Each number is 500 + 50 x the weight over its row's rms, rounded and kept within 0 to 999. Layers, rows and columns count from 0. Numbers have three digits each. The size before them is the row's rms in percent of the matrix's.

# up: layer 11 MLP up, 512x192, rms 0.254, rows 345-411, columns 128-191
# down: layer 11 MLP down (transposed), 512x192, rms 0.268, rows 345-411, columns 128-191
# gate: layer 11 MLP gate, 512x192, rms 0.243, rows 346-411, columns 128-191
up345 101:564450582464526446547538546481513511493530566508511565564530533454566587540540477489508505468547531527485492511436445480434533519602474455464614439564471491423417425509496541541555540460486562
down345 097:469448566519367448552536483466449583417429464537516522481472574383482513557506579465486562487488456490510448593492570554576559524495604561530503549484535503467503560528421505596430453496465468
gate346 100:445505463510539496511525456512464549505305540441527446478465506493459484490492583514548505451530464481529489429452588525444519569601581504440433520564502531451443512529536467517378512463490522
up346 094:522558499465474515468608524562506439544564510509479549515572556538518615478594556487480439485569469440507434557481582452445469560487503533525417443420590536543514467502478461513425522553536440
down346 094:523567527562519536495505484452506511448445426401447483533455475550527333492581456556564550466456470540508583501554533569545465525512480449465560426501447442515537537497588464410514432483456466
gate347 097:401406557480551570526531556577505544479486542506461423624522594527550475492453421481547521544584524538541421446556474523536546568512494500486428509512450533491449533623468552470572444513467650
up347 096:521474393511590561529476517497491463546445592504518571505477536444510550470634447513465434530504577554455495517513583528503565474457515558527538396546540436618523503546474536501483478453513495
down347 098:478435408490532560561583500452494488448544560478430511571471540415491488464560449485510538499514548455554529451596506412492500555483543479524477422455435440555495491517479563490485512440394484
gate348 096:495520540378474499539482449483615517476481420464468458550568507555393531553473472478626442576511557516536560564551425558545505514496597510486457467524549442505500436516539563477452448537554458
up348 099:462557547555522580576513519482499503548535597477482477536628554550472447449418462476398540499431540513455480579525564458530469570483505481474541558551472538469556518552510470548549550434423477
down348 102:541445515522530495551512498563434526557493521457521510511539526497513429570525488475473553466533469495468494518478496551448558470493478540510496573527475575519567552572431314522570503447455470
gate349 094:475456534473523482512583566545623514415544419428544500526577441471388530514573454518554576482506506421487380478554544404491479570470582530496545532572613507468512557539568548489486440550540556
up349 097:539452644485572509553513509460512569535531466551416484528525489566494482473518542532482466475469489481525498510512533468430424495528491536552470475457513481584476518553467494403632470557473500
down349 091:547536515486572528431482467472388530491523503520523542467481527449484482490483388509473515590533524579528498519509503500443470554513563608546416504451576553492500477516444389559464428452555490
gate350 092:640542466484518438533622503547502533479492511558493445534455534476520554543593531432582431449537529461457550492504632466487493537455504550395493540588450443573513553497545395473545488479445564
up350 099:380457528458566551490515559593536494483537500449444538535550475521539523545469516543604476535500577529455430501494515476518487488510602495600480452464462460592457558552600575554467547579535409
down350 101:483480444558433455569399429560463480622589483519531497567422543517539456474589421534504433492558401497439451498448464519491498455584409550439542621474504484475484484516380484512505532519507466
gate351 095:475517489427488583497474473471466367554517444481517420496452498521485519442548504567528556440563515514489501502438431579563395475531596537476521487417615496550575576486463500605528500463446510
up351 097:479509563442632436448477509478503571496528480459461519446525558506471464412491406445505408420514439513459515490450442497502527533425447488574489472631564529568518506478574482495497430516455545
down351 092:540456561494467569548467580455480506530508439513535502452544500519513493522409438569441507470390457494535544472453503453474509420531558500486523486532538530514483502522426489541490498557471410
gate352 100:518474502617551530504411471586454429462505495544543447525532579494492452455490481510551540516471516580441554475550523440510488522487539494533532320483566529537511472535500566537494538487518483
up352 102:498508430468456402471487483455575407547515494575445412562572465567492449504573584440448532420489449594435535525459470524484514502495421547517532504581576510543442437531573472498470524479512527
down352 107:420528496427578461532564448458414412533552509490512481467518480501508513411475497537442542516434516551490581472503531486491485567613512536512464422475460545517494484530465465491517385451445429
gate353 095:543452495570434501408555533479463556561569409425455532505507562527500451456477365518537519429493543423495464491469491444439532444482518470464410519633506543515483446537574454550460518490474524
up353 096:481534483468523424479518440383494451503551564496499526481434547488480446502481414478531505465504512523447479491476603474462501414461483463552430413515495505529431428493553530460489509545487461
down353 095:539498460473522454514581488562495584481478457575608498582562492511476483559355472507496533548587509508477465513410581454501520523587413526549402523420515460518476488472444568489504440509443417
gate354 100:480563528577496393426436582478462415400541578382438457513466417526503495524616396487547507540444530499451501584418439510458449425472504472480473467569548480431502538464562497527519455440542573
up354 095:416524481509502450493535496466539464378405480479537478503436476559409462473547537509534556539503439431530548474428568505540439467468496537509469533436453554475487549398623502575513499521472495
down354 097:467383515443569591499523477457532518435499527556403442480444437525507535458519497476490502535457568552421453521550499532441586473504610542513533490540464483429528460508556436537541481489495481
gate355 102:526461447636544419563468627547533534479463546487526572510578549385573565515554514435410583578516447453494542618478414552470520451506533526479484500563563470432567471491529482507550559421391479
up355 099:468486429521650570479599473537598598519501444509516457460575521472451397535473568533499544520517485485622578466552480471419435535568491478479482485489502483562463423448518428446599534548520476
down355 092:471560547512497488423426507426459472513465384502500523510518469508405493542508467534587516540514466552560540569606517588495484533523493513531557538467468435433505561509522447452435517464465601
gate356 095:564508479503571455534552477429494573430537503541518441451561489433490487421444458421513536529484548470520465548532466514481510470541456485434586561479467532548502433438492445441549455512567482
up356 094:561473522510523498474398476542518532605500471542554539514416485575448504643559555617518535475462516607581463430519539545503458516431504490533565382511439457527554463474455506584442488519484459
down356 097:501503429439535467468544466487563435500442493540475529462467532491516511480518479513520583516540498458497422500494461576548446518571462513523528551513551517404488471463523478414532551532439532
gate357 102:491584584500504535504560574554539511539495530482541438576560526545510589465548579542487506582528572513486521517538510485492496533549546524460484490501559382461464531525497516512526566465503514
up357 105:484430525486461419454504503522527485553483467576584454521486494478490508435487521522571490480501474511569505564576416547523675436505488486508482581473478480473566502482449473465473453412435586
down357 099:514599490582527541552511551499495545514463423511458517543485583571379491553489470473486531445426501501484537495552489436562519552489444565548433437452488478548575541535432416565492464647547433
gate358 099:429462441520538539473610463506467416577353513523412504533522546499501563552541482509517470452434513543511454573521481560482495557527501574495485521485466513461410510552619441558450589489494542
up358 104:413501532542511511511540468599424478448454528580516497499524482568563494448551524414454466519522508521505433410588385434450491476473419545436506551549442576527504494520511532443499481528487470
down358 101:512577483559406631387552442494355503478491522487598516549521478421469537585474483495442496508507507469498486448579576509518493582525445414504507519484498578588529441513550482540515481526433522
gate359 103:462385488480551479451545523540573523603569463431529435483470547615455485527479490500456551419552501437410501483490471527542534530548552499508500531499511482506510535483376433559442556505522489
up359 107:478440508462473483423519442555528516485479470408551507499501508524477396550525459574534523534468424518524485489496581549447643573449544523462548491490492502455477505441463602442509549480516465
down359 114:541475450508542416563473488509616458497581532439503594526368504417509483547537447526512479508474480516469560496467557637469576491468458496552548431501578499436439523450399485481535494559514496
gate360 100:443571539522462445494489446476562489577506432486452438460606493456489521482525427528530455617570551456511556564528490443498455527514521419522502411419555554471529498532539515513429514478560534
up360 098:451449462469418510498422520544399509507577532558499529492370529459512534461491524567484514404566560536441448382505491502469485364472521516520475595421610568577481453467478544519515478420479423
down360 101:457500479525535506505461476521521477558451498478465439616505495486521494547385441445459494474489546506462531378496498522459536611434540452535497447498357543584528479477424487550512473489516548
gate361 098:466468500477463578427450481494532464489561639557444500460458468479471477403540492504545581553428503499475477511457445478507569584550573572465474476453553537473527489493510489480603602552522443
up361 090:559602465564531482483464455418460463650502514444469466456552486563441457595534549485523504505474530452528420539527508542492584556512447359498490513583495509584535432480530504568495466537522520
down361 094:448494467523478507598552545578438420482533530534462435483519506491460437471471423473558506501507377508499581503550556596491462483578399555497601508524516470585518458524514521473562571503429534
gate362 095:477528526546455512460506479457442528461502450509469504444566556485548658424560467511549531414368539497475416484566525434486504491475604509471480474544499513512405547557561403430510448638442500
up362 095:461510535485442582478493451485433446463503495491530520494554518470432505417464460407469532511455549456477568424518483524520458480458541462386583491477541453446550437523501458490486565559582440
down362 099:551551604545497480438427447482525479552528462514510526415545509585443475526480584516561468456582485448467475542452492582512541547505484595430468483496416490495480518534521364417439407434544496
gate363 099:460498551578621557532461531557431487469547371509444523409514487563479507480413474575529442506445523505534456449556543437490495553435546552561525471599579427452466412491397596515467468419529449
up363 101:569502492475566519551422478424464486634504423424485493451488496489474490482460512466480518475546477506536447468497601460490497499462510572543533468565456483587497440542554508495517486490510475
down363 096:466519537505456449457569452461505526476469512528510432446503503531509492481502449506451502494515435516551473488420530531541521484444429456473576541537613520449470506483418631511501555544471436
gate364 103:435446518468372537471482603434546434505496362449514480417548507427540410485543448531475544579555470545491438525557499475435585468468589475519466446437540434484501528501549519469585541500406367
up364 094:484475618504442464474487508430441572504566446526438496522485459514541495460629522508444503460456592513466446476568615502557527478612580542518499458529494585514480455493445462529509476380538455
down364 091:594607461527439547574527558468500530512496530455520527497530568468507515544429485544460526514439454566506639518485477427352482492558481500419545513544518448541453463451564520478562503536467421
gate365 091:515502509513577549541465477485565464459428530489469540562409463499505499572420602474505560541477474472413479486401457443424439496503446521453535446505411451508584525569512589426507537550528469
up365 094:524487450515482500471504467471433491525507539486550374433526489441511378530461423524513481577428499489392524575492522481531467565412480410461507488548477512517409475472531559464480472482469451
down365 094:512453434513483469539411510478649497478520547534561486474516468555519568505557411500538437508529457587471485532493569496498493575545538435452510557458387591498541522492496328551451456441450509
gate366 095:546461441473458506406414574458531557493452597492490458488482445464526452488483473498481531481501520462494496548597490434509484554418534540513466458477451466470434512483580434466505618444523484
up366 111:424511458466516512496536484546531477457524404479438503507451456456438523441411541499480464433473437474437480505458534539534448572481478520434526534439576479482523456473408487430427554463483447
down366 110:523427456545583393516529464515419559494482523561479447548435479470500520524505441500550501489593507532523496595461493487522483476447478572530562479507452436484561548483621461458486563517565568
gate367 095:485483496575533505575485528533547558526520550478530527485522551510415422561568421494502470524546467547563405492530362420516548533525504449635483489496496453403538540451579492438495424438457446
up367 105:479494420604429456325536517405496491515465485468437459475425522430420514476417454449563544451522541430474484547458519474548536472495446562413509501483508483473458468471374494517490442536551502
down367 104:464510479409565504457570505549497512501481473455541536447429550490592493481562481574523498525508568513513462545425545409548516464441462570614406458510479461455553513502384493524525492407509518
gate368 126:549536444496476387440542465535496519447419456431510498487546545494487485493438521512489499524584411433465497413551508434498486404516529501559592490488558463480497483476461439446498622515529480
up368 115:507509504545498488493500557488451494490475446534514545572482597583593450537495439565480479421480418550489548428520535493504402520555522581503497588550524466528478430494541410503565511487575474
down368 111:482476450499474405516649531518513453492509472525496556617476475413405437498576525535435421527550465460550531494528490487491481439404533479444418415517577524426482548455552529508472640506506481
gate369 101:431512467447455506432492593529572484464611481522465455500345514580579499414588460584569579490494487508533438442534535445513503550567492517439469532500575513449587539540488516471589494507522476
up369 100:453500481472489530470535562419476569488459439526532393478494493509554475455521480511501563475544488424458539565498440581530486555540445436476454399465514453406613500568447577387501582465426426
down369 094:427444449481524507484447487522494561477504460483490542568503436482630473499438472559522432499565421479566563571506452470544508472395539549540474497517498451535501485456502548514487568506462534
gate370 100:470552481513484391523422597498601527511509477495522436576578567553475450512518453476541484520464527488495433420489550463483474527502541479499611452500425536483418450479561552504502468475420452
up370 102:506469528401545454482477384455484553472498551454539444449442510607479434473440402438545465450470517494412424476526468445520454538461479527480420384539522516502461528547610402494514563484465453
down370 104:502446419537562414556546484544460476567485453476460478554469515411494456519419521480522499501523544565468579567506567572517548489419499528493494509505487565495584534493511584511506581423530555
gate371 106:530541523474517493503471461573566517512504384556533437554508452445505508536579511459600519548534498450481535506487494553483560517473525526597490499455426575592604546406494476477479516546425429
up371 106:442460501477548475510571477583438437464551450437504486522497522517520528493501557454540465490468456396526527488427516646518560477456428395646457467439463451546489559521472524462464494482476433
down371 102:429478493371509461587418391625455533426555492602412474460505508453441575475515433533564500465434478489497424432476451531495427527532510532504642448482530562462501477507515495504496535500516467
gate372 099:448414442541467400471559461453462531540458528497508511490413490495569425481459538498556475461527484537420483486450494489468520515529477444515520466584526492499601488521539615554428485486405519
up372 102:575504433447640520386537523439503498501541471590460426471461563520404450506461437559499499475497508510457468525532476498482521527475612482398555566552532441526498544510485500529519503496472539
down372 102:514501571479502462501497554561559494496469585445532569547437473375469543543525525582514528543479532417571470551452519548477465424457408470485516545479505533552534534454470406528553556429462476
gate373 101:439458470465571445551394574565551483481486423412516489547483488471498463584539510506553515491540525491488540402574469424474401519502534497443465440530493465436453455466578596533482467505467548
up373 100:568532538412491529476551481437464579541538484551466471502551579442500469466485493486608442508454523481450586537425490571507491529473600543492544535453474571476521536427429444516474589426451553
down373 102:514542432582506482558481531607436506537546515553491525576588503465516481498453532545579480511449494403557463570501547507487587481514500546508559470472485509566563491477396475574518479446511490
gate374 098:442454537430465440471504513549539456527431523474551559426442626524503489448452535550459476445584529368398492428470479524458570519464450507516483584598506454411522520540576499493531473498508488
up374 095:484524409531456575473428485471553452562498558508550534557555455569426491435460583511421537490519458542428511485470506496538584493496430545468440495460505507517496474544492450587540501552579435
down374 094:563419529588510497482576506427455412555490442519518514445472440464479473565497404490482505582569570584422453496371523440450466497517534543508505578499512570535462464464514585536486619469661486
gate375 109:591541523530530524452517485529547465554469505314493431505487458484556540463475523453573469396551431460577561511461568508418416554618439540484567492505428473603508509469583498547510491531500517
up375 109:548466527519533551475553565421514473395554565423539574480548584545592556463550533552499502429546495462481549612489586445511421466475377513556524472467538453590544534474561448492475555568569550
down375 106:489475531525509568463574429425407473585405545531550478453534501523532491634512505533559429495417505356435538546585512414487500482520562494575493498447544520537401528592511594562469510514521512
gate376 101:513403468551569413532458517596503530545485511537498554541550564442413498578543590500612417546611469499501558538602495524552545591572448427532493435452490553429556445544539493442543406447427496
up376 096:482468466356557527488480534418508482501534497536475468498541512627502550427505417453513586546480454498527493501440442395538457601511609432466533488560448553542402480506532443451415577514499499
down376 099:475455505489532465434558515509510515495522440593537520417426412490582514567519574408466564525470475553539491418552522527482466505508464520515468559510479547496495476423581439393569467484501414
gate377 104:456480567500564479513499519473490545538510584588426471561495497416458444473485530449521542513533542577531500501502479470478525487522431515473484487471441552603563534528613489444474494540456488
up377 102:539585509513472492481533458548608588523517622491471576511532576504527407492478392515522483562470593540490565514581395527482528553529478413452569583493592516541497537489485519510441486489473509
down377 098:580507520474542494483368470519604435485448560459589501497554505488513457572623469394507417632508585514490485489517525518393594543497500434404480563401590499534507415492534495458458494452472418
gate378 095:381506491442554552492516464411437533531552475475490520460496473483449499493356601560497501502495449536481403526504460495394517571449546559478503485520454497585539580452557502492455552460466509
up378 096:472518513493444550492464526518579537417468469508548525530557427570516586510438454437499528536547460432487580491488536455529438545487527548506407515435548575538516501533541511571552467509517394
down378 097:561517505479559455510563526428482503489490450480482507619537503582409476503589477485469461498530487550433492552514500557441529515437467503473569517475438486502450488454610426571537473483512503
gate379 109:504547537448525584500446493472439529526571574493558507494512649420459467421514514565486529397544477522421512514449585423495552456512476483594521481506496451564449491469472462507526488562525404
up379 096:508544371442545518495509517481533492575520462548505476465489519435493470550463562447490503505471472447467538525500511443495514423426522513491409565452626510494486572596501573536457459484483580
down379 096:526480499544503417593432437561541596448457520578502555441529462427533523472557425430488475526509445484451489524533521472590474500563541526397511570488403527465500497597597570555345458404517567
gate380 094:487387574560562443472526463503452506508397439537505473436517495581452521427514603545495547418522474528453494424520517442475559475452593444437535443478513571472512555365491468502429540572534451
up380 098:482399539496492504450481555455545478475484472446464534445466431545545430478507593505494521484498456482438556508528485465465549469542478527462516396499532538526456566555500524479548446478402548
down380 099:425440560416529497511529499461482495507399625433498555525454505484449532598490510514468446533490493528511494521573531443484371474401580480488500491492460473484510470502516541509438599495455551
gate381 105:500435561492491456538400543571449539387573491611484495559426468549465446481484562559514501388515460593360557461472572436555556524579523521438413455494537484418612450508475542450456538488453526
up381 110:468520522507485439446515483491551528474560504530564541496477476510576468412594502562392417569575492524547543539449589454535521486526438444429441508497514506558581588532530554490460455442647457
down381 109:527492393541462421593483479512547571550403505495487508502467545447499443522604536537462541508455489504347486567465498532504446598517618564543605500496543514460483459515435564537542487457419537
gate382 093:493548479515452446512478582447515553412512512472526480526496570513504426489577568551519421495502575497436448475526430554466407592535494433547540474500559544551500625524528503566484409527479512
up382 091:522404525429547548513491467586515448585523534523534572604497528495480496530553512497519424594596489402553551540425455471487564463523566540544474480500501557557462462558551521492537547433504479
down382 097:472508512523514532451480454471474528509466495532470524539424547502476562513540558452535529486510532538526526541519485509473528480503460497458449486510468363488518494586415622552463512477417557
gate383 100:346479499533482593439531491454565566456533605577479445519473487524519453432468555596554524517479454449521581517551452437564570487588526426373495458473508493453501532501522493481515499501522489
up383 116:503510452501497495524483528474493523460473467565486492507506464568414428570544589535549514507424416460446525541546528480524488502483477532581407519474451534579493536530469423558417402480496520
down383 120:468548554517435455426557556480580451480446470563544491428546543520396564599513490437524558481560449542495465566491434490473506427476487488468480525507465505538597524423489434495501491514515560
gate384 101:581468401454480434509550483542521509527532459497476501546462503436526561488437587601565552497529523409449532473512548551529469504518534409498557616579502509549496478438469483445528610464403628
up384 123:532551459443443436524567534489633450561501531525522532494463466495489573562487535506551527478572529557584499517509621619527566533508502477451537522457514490505494529420483484536543540462507587
down384 111:546506404564541554477489501554597563479553518494521428554532499556510553480402535529486489422507436445480429424532522438575562551502550434475481415486475546566527563454441521468461507444569560
gate385 097:534479506421387544549535534514535528549590484461461568474523523521539559512557536528546517558523586507502501561450373490529521549592447480528518394459624420522539525531547565496455529487511589
up385 099:449422549449567520411468549546417468440535401515556489548486495501455556473515533579532447541514463463469498476484500567515562476411633458514428480515550478432511482462561516470525518520513475
down385 099:516438523548480505469466539486499442456484489476499501473476486620437484479522429410441543466422551490563478431556479493509506529455592484584559491518519521551434449498415527481521496508545492
gate386 102:438512488555513510541484565458473511575545423527408444578502446451519413408475471479536534442515549576411505506547404556492563515506483568470581453481462440553542475435493480431512542391511522
up386 100:496521541527500584419497428603538538504479514508532442540545548495472488433470438452455475491474560497414388574503449521530537574510429492487462518490479559610471535534526474462509493505425420
down386 097:516524483458536464485410452546453482534518391446480464494478478481545485506544546530484496472442560466459591526478472607506471538507420591536494465526573475450562474439544490377422441505476406
gate387 097:455485452537513467472490577559556540535447516503490538540441515508524503442528548516545439486549582526590495438539433523533472526522518544550555545469480460515453533516525418564643534470522553
up387 096:529425552451521460492605502521472511397497465532553486621435516501555565560530531467530567485468421487442557470461571568476605490475442518502453453546419485614529509488474512478541524446498529
down387 096:470469523624380435402578469458518607506576493483452598589551554521507513544456565561507456474456492492445469513491513481466452563555540482541496595488424421543453567474461439503449572576496545
gate388 098:580469549497493460511560548525484480465507504469533579531615511512621482612513503515487446471446495521542479477522531414586482534466487564545503487522403515481423504439462430477487530619441410
up388 098:555508476457451444508479526496546508447529569457380542496416491425477403433437510473495522478528475500478424584520522484633477477477419570536432500421461498529488513590438470401472586494501522
down388 093:587533471488480473395454453556389519447579550550489605523514461469533537515470525433478485501523447506475473526507505432527530521467505431544462505469515492457388486501583477521526428486571493
gate389 101:479538558597497442535381547499492519483397450490515457464552582564454420557544524446500488504519569517568441505514463474510432525514518460503560481464499446471510494377485474515488488569466490
up389 097:517495541512458368465502427494534482492463495482482501507494397542482479489542505608493476464522463417511482530364486595466588485411494524445515529437549464475603458473446391525427504523539576
down389 096:512494531542528459544401499463523405472451524443517479471521509533462591501500490597474472541575461495477492504445449478581458494454465399484480500426505499513436528487406493433515587471411517
gate390 104:437518462409445461499489525502442545514535596521536558413467425408568492490429510493522394528493491472542464417447486425396429463553457461471398507503486413471524531519553457500530445474516513
up390 102:504471517477505415518480515605578532448469529507504475543438488574519453592451539520509439505485487511498535464434472411522465445424498570510553464441514522523485509487485446598379549359580606
down390 108:553506575439498454497493478549491599472497454468482503487497439488483497515514497545524501547531450535529491402541559488469537467459484539558506468474453500495511454475545465554431491499550568
gate391 105:521426566541450495527480550478563527482408527507459521552556491502491575512454468517505612580515404419472514541563504433508570516605497494507487496445469472411456473499577434474457511498541466
up391 103:477497572548448470504575516613564496617456539562470514513510497475576537505500572425507515472423476488508524422458523464551553504432433454498498550451634498447538517560551541521448530527569488
down391 097:469560544481465511514512510479520485510511483563486456374550524577488464466580596505475548512478491523540501563435587517466463533554464465550471525553463431468436495509571567475544521564458572
gate392 102:520505522437447519530479421556446458433409511424544508461437478487590459473470505495478579476564465467584544474496605519529561535499492517413526507531507412499443514532453441505528432466391508
up392 110:448478533518509476537386499377530465447486543541409525546418545526514525487493464519458489413581356555567434438541452425440626465491509545494480447498500504549472518481496525450525537609565439
down392 110:554515530604516488454532535378460449572428537622487492578448523512381477481634502406448612551448510560482589469473415454477549509530458495543497491546502540508502515520502441452602416535495507
gate393 100:407556481495454502459446443509496562563521509495533509492472507445396548561491545468521535499520540448565485413510551493457415449556516455553579447447585435472500434493556422527453573407343484
up393 094:386505541474553498499458530512481433490510409527525540492470459517488514641524593633623462476523500495424527621519536446593547482485471443565470487441505457479598437502458508498432563526411414
down393 099:484486505449556545586439448525445485484551455509482543516434526577491506410488441488429514425493585554461534586528524541495588485517488538510501519522548528463433340549486380506492534546489537
gate394 100:498513480496424453492482449541447378512422518418416489517478504522420511663553561459529442523484393577533536558565493444531434623460495535587453537517567475463489494493507512600445429558539421
up394 100:398476552535515526527472453434606485475556470477461444570543469587535491431568509565508498537480544485459496542574407518528504500506471478476457497497425546486451547504546573507497556526524564
down394 099:489550482490434510473519447541422530501469490472532530517507497527492522471519440458546505534489471513444491418540468502572537569540535504452467577480485485477518505551404392490425576470502500
gate395 099:514474544564451524561517494527542487522444446518621466544515537450531460537556589512616489560564561386474482538480511397461582575536571527486522496585474528482512507389563616488516542515492584
up395 104:474564535456508521492620429508610517538487604447469520517522535526488570524580541400475481496515545495429511540512505530526579502497499557560473442507440459424540518479510475535470548561458556
down395 103:470440481595467517597569491512595517507440514526578438474555567487488593523495410447560502516462506458474522525515456374483538505424520477555576495526426456534536471538519524505469437499524519
gate396 095:474483494476536467596553499577590426502526525538528494582569558509624541517499510544555521431463604479480409540453439441504424417509490491489463505432502518529483497447456470499550490493440488
up396 100:407489434472476543411472555460439515516491528544486496546529386479527527564387528455413445531544558418467535530413461503492584492445470495491492482455535555488351529467468544463428487478508488
down396 099:463469553409488515498508370531445459500531532504474509573510573481473493510484527449511388500393582510438522405572503433549497499407494467465496493511521482508497455543545432545491511553450550
gate397 099:412425562497485518431475494461409487419532491534526429521524519492480476554556502485507460534593427422487403478503530589517426561513455545593464458411511489403486563533532554511433495587435560
up397 098:491542523548416405557524486511458562470581417487485512548423467493601490541451498491469495604483425549457518472484517473579476412520494429537471545515540472492568493537451455514424545521607569
down397 100:503393486550447501508580516519434405518447472476516509506516523527466533499466412450532470617532519489450546502487543435529505537426571436574467565530542495473552442447495549575421461481526462
gate398 100:602578425500486410468453598541538546578455486549476491511540501448470527439444463489534501506472461523520503562456526409425536603579498449529539480618511532562484372476511435457564488477424515
up398 098:426549442448614447552497558427574550496450483471448458501479458499483549495424466423504466469457528548463483461454524588536510570503526444458480518510442514499491563524526582476474511597539582
down398 095:453540462417529490459398476454496502517558511544531535465515483503535485466535452518429487521462451555563514429554504508448539484441631477475461474481455540522465487608444544497421483607488543
gate399 086:493463503564489452502459519501585509456521450503562507592546550456450421508510410481547502570510580432443503508596472517491472565522506452528580531388531531453469518482470516497459413455558557
up399 084:510464560461441535502393438412573498455507565554496546534544555426436485496462356414500519559523474554470500512566554510494528499498582445554572552595527506606374450524536440414493515494470490
down399 099:502552531530545429472587574529441493538529508439537499551495477478567537477518542515506498473529518471485515520495465585536442507543454556484487489491501518462580519538480358410556506555492421
gate400 087:542412456470553485536546566540529497445536372460532496581493503507511485475499551526642513512542552573486486410505520515556471494478468416500433585435510564431500569605507505450456504508484518
up400 092:497575614529465604418588508503436522557554483504473510453462577454538597539557462533557450533425517434509514537518448465560497566457588454475515462555522442459555460476456550492423516479516446
down400 094:431546505440488471477553472540531571527516484461541455552402517475495472462610484518423422432523467435459502558446535512545574539428581469543559511571461493509612500390571513498500491502490551
gate401 100:509407574444469504462460514541453523592501468477429434574507470505469517578457468471491483472611363527485486510479481454542522499544522510559484457506492411590476520488480470519470479552446491
up401 100:488566530552561437422521502523466474587497514560443568486501500436466466526615440501436485534375525574466472518459548492521492418541556583464568464547552498460495471515443581544530464486515494
down401 105:549497530538532483497382526525479567453531479571473478497516544427467489496449586534543479526488520473401510508515542473518585455472534590509486507510480504465552475445387366494454441541514666
gate402 111:403551584512559490468532444451498523550441469478551512516509460478486425540549407503473506494435487507518506515524493427542477441546454574486472515423534433464589512522521492505413477538486502
up402 103:527560438489547537499448527448500437471581463493456491594544488592501408453544421531542520502449539535431423571387454464520534614471585462473407516517551479523457452411496542542362515480440475
down402 102:546489475491489517507421439552470525543548565587509555532487535478534438529454549597509561456504466404554577505529570458513518530487473495440537544448439483445437449441528494539447401516371490
gate403 097:485511500525468461565412482453439535500399497563554551464449483517474545463522549555468418550534529573516507551513465549411595446538463585526521502478406529446573465545454581470462589513512448
up403 091:507448446525512516430524523469478529534501438547458508461482523477554346495440510512445481578577514497467442503470478469492457498546517501474462511593524501461477396508490540489450473439456424
down403 096:407482555539505555583386506480530485482407547474573606502478435494454658452511555473480397492509486530409538472497498514547636488547371530479582441469448477518493463517412510511465567479515428
gate404 100:457537535520548498368535426518569450508492580457451387473546492628378424548485557486556429516424540483476520481557544378515465515516512558557590442577502522480518523539478516565615486480581573
up404 100:508568462491504492479449566450525456550487497391511503489493473433555538542436447520533595516544479486492550530586514554479444477587539540444507409463594537507497404529498521487545480574438537
down404 103:445535567487495503483527526456547519515477513535507466517489499413517468507492472534489542545456514481505561486579454506458567539493567602521531402576552577496560431553612321500555477533518521
gate405 096:527465500573545444531453442493505515486452448525526563625538471502514428459442492448488493516580510527427510519549416479575510438505606481491519436613493513501450556561477523522460524535468458
up405 100:442387435426499450518527498558482603492488413489451356490506485398498475463408521437452556465472462468541483480497515521501463504491584453507491544525411463522498497407491503470635513502490554
down405 094:506451566493451463498446485498547508541542475561486541558584562444514534456508412503545497520518464570430434503520439485531480527571581398442444540621481495493473534529588557461450408541533372
gate406 098:514470436456595458535525481617547535474458482484519564474424449515530495434468423497580539468507485522483514488475426462542484405430555497521475499549482551487461582446445445483540445492386487
up406 097:462452475509567413573506480485495441377430482488445489529439527493542582518520516506428548457457519514555504562614463512533466483564454535466487505523515532531523515492548522462489472382504531
down406 098:478454473454535503485526440489509459489511523413507553493508453578509562503341523509541395502508538466504507391487484530534496499425439488541453419503596495494499458548552537496415379559504423
gate407 100:525424455475486507597434570448509514470489495579526441422556534588468546552427484484482555497486438533447465459582484581525537462552483510536477424637456487553453593587499530494525449532422447
up407 099:401491568553565543551443456462516475458541485456437471582471534415473398553501429479489604537520456501495395449524441579515564491518481622573616475523527541492483557539508480469483344491472523
down407 100:484498423473594472594461502407460563440404419511501583578481567499471482494456460547473452504488544517536501495483553606504532451493491622584554561500535583563467472478532521546484529427501456
gate408 098:533489480473524552524550515501538513554482517537408486548570571488473558525471606488396542482535523573545527520537561419546383429521491505482583515514494555491525565512637503501543461553456507
up408 098:530529396474563614508419486498497467413539452517524437455541490520559516498519499530494514453554499520529475526580448423527452558407530527527458443484492493418555498442510444464465449478463537
down408 099:476501523503568543405512482550467487431524499480463475557498510512404511495559543523555583460498536467496483521527505581520489515594444440530496489530510490627500396459578449523507485508465546
gate409 110:479452535448543541503497520422580439501526443448576524483519493522438525509523545500463524464557434508515579463662594421470467545559612498494522458423451444510455392572516517599488546468434562
up409 097:571533484511544504451530581487590484463498435423416490456411422414507515463500570558447493560508525558568496580414449477474518505504516473487464513507522575478497550461462525534500494568606541
down409 098:519521481487430440567499468517554535577453509573544443445413563486401554545599446519498539430495442529567474435564514381487479563556620505483496494440473519495457600517411508644521490462525547
gate410 090:500498452424581558503459511504494565471435463566533456466449492445513551438543541560534508533537535502568450539477465462522518498536418515493517543477580485508507508451473601498436523554515574
up410 092:476485489483576560606474555509543531490564567516490470526527452491536548526429441417535485491444551482523604526347489414429557411526409505467528374495567530442469469551510436453567531450442513
down410 092:554547472460465472495484456500535526487470537455484524382469443524500526510521549502510450502413529522519448601609466484607463481463442446494480607502393495478444481405388627500528563521465510
gate411 095:532467496456415506505569603454507443510511614488444504536490546369557528492457555511385481496545535548529542493481439516555514420509545456529602524545501541482466471476465468563547537509477476
up411 099:465483447485511454471490490459511598517498518476474464465478464511575563583485467558572576526408505454493538533472569480487503418510414588509489439466489479541484560513541535534550480579494451
down411 096:629542493533503566542501527469513584550459477528561418474497492543509447437490572484518434477520553467469478491461513540443501495449550562465444540427522668502551449553429448444420478464490544